config = dict(
    n_layer=12,
    n_head=3,
    activation='quick_gelu',
    norm='layernorm',
    norm_eps=1e-05,
    qk_norm=False,
    attn_scale=0.125,
    tie_embeddings=True,
    parallel_block=True,
    init_std_up=0.0214,
    beta2=0.99,
    grad_clip=0.5,
    final_lr_fraction=0.0,
    doc_mask=True,
    steps=5533,
)
Each number is 500 + 25 x the weight over the matrix's rms, rounded and kept within 0 to 999. Layers, rows and columns count from 0. Numbers have three digits each.

# k: layer 6 attention key, 192x384, rms 0.0413, rows 163-187, columns 256-383
# q: layer 6 attention query, 192x384, rms 0.0421, rows 164-187, columns 256-383
k163:508447524479485502484515513558510540510483453515529547522497526510529498501470482483483508513522526513498443512468500513520495535498447497504494531520509439538518539479509499538521547476507504527475533502461546470498490480481564493518489466547564512428492516530471512503499483458466510443480490492485474474442496547519530508484493518515474487488506519455564454550455508470548515527531
q164:507509465541496474500508538515502484472494506495490493478525521530537489512473519514521459496487547470474486523515504516513473473548486511522491525457555541468430470484464495480500429514531509549493488566487512452469571486513452531488512489504483505569541516474519464514524505496461478536511503478488532484476443489508473494503513447509513498477510516513475520509493482497497483464436
k164:464462443499506511516516537472509499498551500483510503488487489491490482526537486510508496498500468486457504480479496509517527492509529539519553537521541542459507526444504515501518425494464518460510538519520506474468515514536523509470429456500525504509502539473515473488505481485454469455501522426479459527475452492475528499515451482527505508509489512492443480494480482499475499501470
q165:462586527494554481480543509518481525444447458501507511446527533515514493463526529483511479514473535453478488524509505502464496469482450461473425548484499487491474484541506509575473495465535475497529458504546492521495483526533565523510506522474506460518505524446520487497466464480497541511521455491470538458536523532502489496460495467470529527526525487527497519507485525525462533518479
k165:475564443536528508517484539548475523495462507537502481556495539527521513537520462521455489493519557546522488521515496524449514519522456456468463563448486546493477493513454499572479463457467530518460512479576491556513508534518524444480494520483506496514541512454471444516490546480515504475479502511498461501514502530497499510467472449460496572502511476438525511516447440516426473571470
q166:564495507469498463485493492479547549543523515534482472498490535485499474521522427516446503495554497518509479494497506507518505521456474546492504460558451480560491557483469468493505526470472526511465529461516467489470491467498513459518440454473491537569480496496475564468513509526518492517465494469498427491493478521477532426509524480559514480520554519516526488521503542476546533534514
k166:522522589531429535453439502493521553499490486521495465489477496529484477456479500496491491544504465516445467495544463508507531463459535466509499495522491457491529447512503518504479502521536501546520487471462483463517534433516443550530554508466541514507481492501532479485550493541505497509472504509473545519473525486488498486490544507496505447506524520547514485491516503518478485452525
q167:484459541459437564512481518519555513484533512506528509490477554475455479545487498486517463546505547480443489530529471489505490512473516524452506477484474487571539525497466521477479482488533516510468529464487525451496492472466477449506443522456511508520520508489507491472519504529504471497500497481519495444548495490457517526531513474450511461450496463533469535498464503531499484511503
k167:496501489499485524459474498485551541532509501564495519489475496489442471467499521472506495477553474507479499492542495478476467563491555489447470478527475521513530532431536475540457499477527586505499486487515554519505550488493483499485517528471503497462498518484510485493520517510496510527479505480475551460490504466519482469520463489488501507433550496468511519527520506530479507501524
q168:540503495569509468474490481474492476486516537489519496493495447498484459531452479460568523506509469550482466479503503506489495524520537581486521494487519536507496470486479498529561502505504508536513475533498527526491450519468494464504439534512504490508520530483579494478520524498471476521514505502444511519466416481416490520502482509484532493476455543478475514505521495574414496496493
k168:471483429535456474541500494525487499483488505427489505505502462507477485520492520491466553506493507495512497508473506499530481548502579576525542521461495503485503522475508509491533520501494501454526515484544537543499469545506517495462429538526492473490546495516522476516482483491465496468510498503483508538488506428450511445537465502510511529491451496502464494462503512538500501509535
q169:517550497552514441511487495531493471479491525493515489532527468507492443470498443471454503461490563518473514432505505502509558456519493502534551487505452523517520452520495515506515539475495512507474477532484477494508471514524540535539574519503449494499530492491503506551447509453501563499476530513514519503514485493472472494482497493515519532506478544517524507492494453489477505498479
k169:523544452505550481481500519526472456516506463454521516509521517481527542546470474504473496515493595491499497518474500452505515501555473506526543482448522534492505457474528518486500498476448489446490520539528522516458469536486549496487505510537487448535537492481490556536496512456487535504497547527550483498460422489465513483458501450478546538479497516476537513451487480535523516516520
q170:514468541467475586522471579455471464524467503516489512500459546495506529496506579492509498548472513496509532508460461501515512497444513464532549497499544505493511548495524521524507480555460441463488515496444542478505515472515498557457510493518509513489492465483502523478468534480532515475509530527549531462430499518552502515517481539481485489495477497482454507497525474519483519481467
k170:493478491486512471487519499497485447514508524572476484464500514451509492524493547471501506437466498520504556498476526467525477481524470578486510515523534555493498539502473474453498531528451510517501460512435479491490487509494490483472532478510435531465449480515518504532450485422511493514543471528513507457530465514510505539523494524523467489505520495509464540498506487495499494461524
q171:484533476518508472482464481510467465525542520538511507554517517511495477494505496534510504538509546551540492494457502584527521505463484492540471507506477485493473468535567491475549509570513501530506490508526488554493513522481491491468525535561514557469532505516517514504538479451527496513511532520522507487501494426465463491469467517478497520506500462504534498488474528493492483534482
k171:498489499563528521523493451492471526462490503474464521522525484506507544498518475546511511454477501470488537495493514520492527486475465522504483518456477487488466492522520526449491523505569426499523481472509440506491478488519543571503466536532494488493535510495516485497512477476484472455490520519475558486525471482487492469494503535514504525489514539531466523468487448494520491521511
q172:451466500477485460501535517572496498463456494474506495485508473485488526467546486486537543508484528494518472475532472494470459519531519492451517569445488489479531485522533486571484531522549486470497538499511533491462519567510435513507517543470497484526487507528546441483499483557553479495492484537495536489503619476540552587462537470492500510488458528477503470459499479521465448448528
k172:495514445485557485497516493463509467534530488438502513521501446500477530527469511545524572482522528498528452443526488514456485515511532491462506546501479485478452507523529503531540494484489505464549526552576518481450505531516502479506454506519525513512509502467482480505485477548512475470500468471528503540533554481556550488566439511492516518521439471466544513490541486506513514481533
q173:520513499494504528501466510500480499469436468471557503491523490547507545466498525493471449568456535503498504478491476531510452508487469442530531531466496494526508505521549496526548502551540441475533527471523507491521511475523500544496530476505469515524556514472528517507502516492487469514521519468486511459471512466551499459455469477488499514480483467531522519437492452520500538533473
k173:473518523495524487472537524521447510542513455503482490460490483449489511470491473466474497536463497481495538508522489550540500508544494525504544554508545496482498522475473494479456568517492481479452497495526489496471482468493462508441498503525463446530522500480495448514495512491468489460506527478490505512479516517499514541511476459524490529504518524531490531467551448518529497481502
q174:565504465509517484458467539493505518500492514475537462505484516556496488476474445492485497538543532493421534469488486537509491493487500515539542483531471509522479505405514491559537498466464504511523471496493455496457527486565518514455433519484486509527576545427558495467458537508447497481499557466483488498457495465447525473512480444497495463498498531521514492448550486494510531468514
k174:520497489498505491455451506530489496510484498487495474476477487498491511432505489502471545530467469472466500487547485498531519483495531519544549542522478499457495459475515515572496526553434517432527478491492470489500540502540505509495508506496472461546540517496558478515468478492466470483473531461528509548503503505473551501531474486486480514507465500574447516411570508518485487459524
q175:529451490534508518489532489474547490510545506447533489515486521525481543488496485510550462474518486506511486497502489522501500520513536468519529527436499470446558499505514473472511484577498493476492555550476505430469482497491465505539514446504486537496509464532488552513518493473491508534483473481532475448511523439555530501515465519431498416502478513550457517527460512491476492472538
k175:508511550498539464469561464420548512503532458504501517492517448523483518511501508536511520528496527485489491493538482523494549504532524465511503520514502486495574530492514461489518520488516509521513497524524505436464502491487476546473503507478543526509470501495499524509528445531444516462475491460466525505511441520539511474503507533558520411457497510517495482526519505525526453486494
q176:500565458521514489533470475506461479507519526524519505504509523496523469502484477520545497495494476498538459530487533490497505509483476531483455516494552570482465462486535505450549455504589508529498482533551479522488493515487492498466491499498524476561491523508535490565513481552486494518538520511489531477525446466445485520477497486538533544458505499466486491511479514465508494466416
k176:439516450508515493563464536475501484470449507492502501526522519511500472522525504506524471494527494502502538509462510460470481483462497616513528511492529522487452509503543515482519433529555522502506505502523474508541553486488496510435433444544509512534505519481478562510537479472566492521545498532423476484459480435458494488504467495503506541448534508522492526555476525503440517497454
q177:502514489504576532473474437484481512516492530503496508460495501517481552514471457528522485506539477515476495564534488439509512500498500512482492460499533490517525530496486488463509495517531504463513505542496521494512449497464498509536466460511522490539482484507518471519526484548461510479498502473437491528554437516490450495518487517532497506498507523523474515480493526508497517475490
k177:516524539525488516506480509453482494509481520504505493516512466508457420487543508508556461534501465495516517564467518479482502480468484474511533475522522505534554508491487437455493493488544506503495496490495489574553505466473500497504511525537546442536450506528459513546521491485496487476511468506455540494509495464509462515457478528498518498461514495511559484565557577517513544526484
q178:489512527485526517500540507499514507473486491513461515463516535512471502504540477545540494471499511489509519519528505507457475483521490482499449529465538467458475505538506508479477460533499493433468474507460494513503515513524500530514532513493470498476522488528492491524515458476525515487511497458505482427566544522534468517492523484465490512511546487526539501475473481505493475490471
k178:537507475522524472465540500518506488497524501531478498504518512533496514538513527549528509439514561489499507465481485499503526486520490415498445500502484509495466511508512491480481489475504463489527503531519468504517460498507504497496505497500494541499531516494474485454499491496433521498484544456527522498526441513524473469488513512489540466531509505487549488510485457485502483521526
q179:471521523475533491505496487504507512449492483495482502474505501520538556478463487489496497492472462513467524464494481516480520482476485526507485526518544524485500498499562511466506520487466485482522450521495484501528506485493539520518504529455485526492469492499523547508461500513421530489514492453462502488452484583486474480478476538540491480535487512504490485506493512512506525487546
k179:513453568494495463516542494539468470455498462491498541519502507523507487486503493511485484550462499525522485525471492497477543525466449481560506533480505518499525495519482529432502517510496521510488482511498481495477452507457514495538564507518455495431543486559507488497485509491473488491501485543514524522500537514521500473510473543468501443440484483489505487523503525497508495538479
q180:492494442499527489484491475489535469524538471473490522499520495490483513514540572526539530489520498506497507500491529471473478511510520504507533488467461469457516492500490469506483466541488465490503515479502503484469492488492518487521493501517507460487520476483488499483495483483556514503495479509541524517545527449495511508513468544437479481523481485498560533486502483562513489523536
k180:504512478487523493506515470469532510508551496485508531504497504510519515509475530508511533523525508522499461473519490532520508523495548561501495515511439506523492505491486452516511536461494511494481518472495452528490496520526493479540482512505496518522522496460484518520516512521513486470445503486539501522478487506481500488507475529512513515528505535478542494501454508501506458489508
q181:487411489472434536516489522469465460544550443471461474526534494510599545536548540471499453548509505478489533498459544549524481506563499498496551478530483469512424538503515498463431525473471460501489507421474509479505456481530448470491480500543473494475496543482475481492529475525591498464510505474503509523485510518525465482488554527504521530490520485460499533501496492517518439500542
k181:488478528482468487507508496489494494508542458499513542454506505500485539495537513477497533527520457450451520527499506592545509495548515528499506490482487533523433503526469513457438516500534446528478461469471449499519494477563459495499493516434490520484532516480544473495554481510561508541468462536502548533552538578482445549518548513505479478548517525481454494464517471448502468481483
q182:453484479480472475552504467500543495527543508468467508498495528483473511506512504518522434498469416510493524494536503472562548504518530516494519597521506532497460486481465499474457477525546504505507488538466453519520467503464474490505475494490498452484504534514520465506506509521508496486503508512525566528531463496501434522479474501487527523471486466465485472546538535474468489507468
k182:482488421502516506561521464527518472497512485490520529511511455489489488559510497519478488504527458448539527515492497484478490530550485498476479508537520541484504518513506442483520494475531532466534486484508497569501449543489503522464495520507550479506463536484521498518511469497474515508508526496483474535447505502470490530517483518494503540500487525446463478506502500502514513502473
q183:498485507441435548496515541474493471445550472484575494524479484502497514521493522490448398518413499513426472569461509519553541500510468490480560495457563519477574505484465551456476451581499543499505567496444546491505497482525474524505543464495453483527524492467518468516494552504508506509521519485484538464509491484573501447516506491470513524475521515465499531457486473548540499434470
k183:468497487420494452478507514499507494509515480496484532451500539455509437518503474415438466517429546507445523479494488499527516493554481564518587506557510597473506512515432479438446457484477549486454539508497501485495501476464493468480534481500463489547503541481520462490522537479520507528489513518502509479502490499474499515508456440527508536515531534452498542480536462474525510441490
q184:488488512499471475498501536523455433455540470532529516521493472481533476476488530428458472547478552527504517502481520510466491508501470433466555491500511505510504504508517537478494521500480498495531503445516539515495466532473497480456539456497461493461469483516532507556525494501544477468500500521497531476491504488559533497479482549494521498518526496450520471540453508474560495508451
k184:485547512504513479572555491527525504469513464499533508505519523497549497512462485465474452523497508496484512511481505479497547495498477536429492484447498520546463481570461514437441460468515534569480526472485475477519477520469527449508481498530446466474473499498507473492474541525565490512519469554479502465477523511514480513511510489508505527501583522485478502515478449478522486530505
q185:477518531496520491497521534505503519498540490524470558500464493487492520461499493495472505498464499514475541483485443476532537500470491510507460522484506499492504538480484511493483474507486535497520538507462478512475469467509509501524500535518526466485488513506486496480488569528483494510466489481506510492509495507473461481504493512490469539461527455478511448487510425474479517491492
k185:506518517523497495502487497529482486484531504494478533508508471485496484461502486479486520487473478514495469498454504507522521525482467467486439497543492532475492486526486525453490502509536477495517473505507494497516470475496553517511518507525492502424488507517501484459449498486483548509480495479515510480502516523516481483530496551511497527492473534522490531480474502488535523510526
q186:481540510465467506478455443476494522503575471534484503513468456477463506483509488492455491477483520523452493499488507537549522545492508508479564508513459425551521510549494505432481497505496590527475530464570439543479456532480503522496498582521537481454534529520465483488537485537481553490467506478534499486540509452469454474477513523477531484452496479508505560414497514556510443520564
k186:524577469515479519454448455495491506503499498522517518468526506495500561488508467509444463493489544487484498466529534489457485535514511495550495480518500527534514486496494494481471536519538545514500496509565472518513508508482501532510551561518472480518549516534484439488532503453554489493449548525481535444502500450488465461481539463503524516516551491470490537524502520551507507484579
q187:468573507502484462488493485483499521490487481482477501495491576535489554513505501503487445498485498494506498549508524540506521525511529494504494508478526452506490477526487476500489472551526506521458504540563474550499511519521512502528507557517548474544566503503473467488548487479517537495492476477489529503559554437490476482437499455513551465504506490517542555486478516543446495529519
k187:497532469521537511520482464500485509465519501480478494496506493489577515539523477544492485478484527495496503479538490536465510503518501470515487536475505497456499517515524506523483494510549461472505532505568476527507499503522537554501508530490552487538530553518515423519533488487484505467472527505476511527542464457475502502470491466492506521556510515485516499498479482513460498507503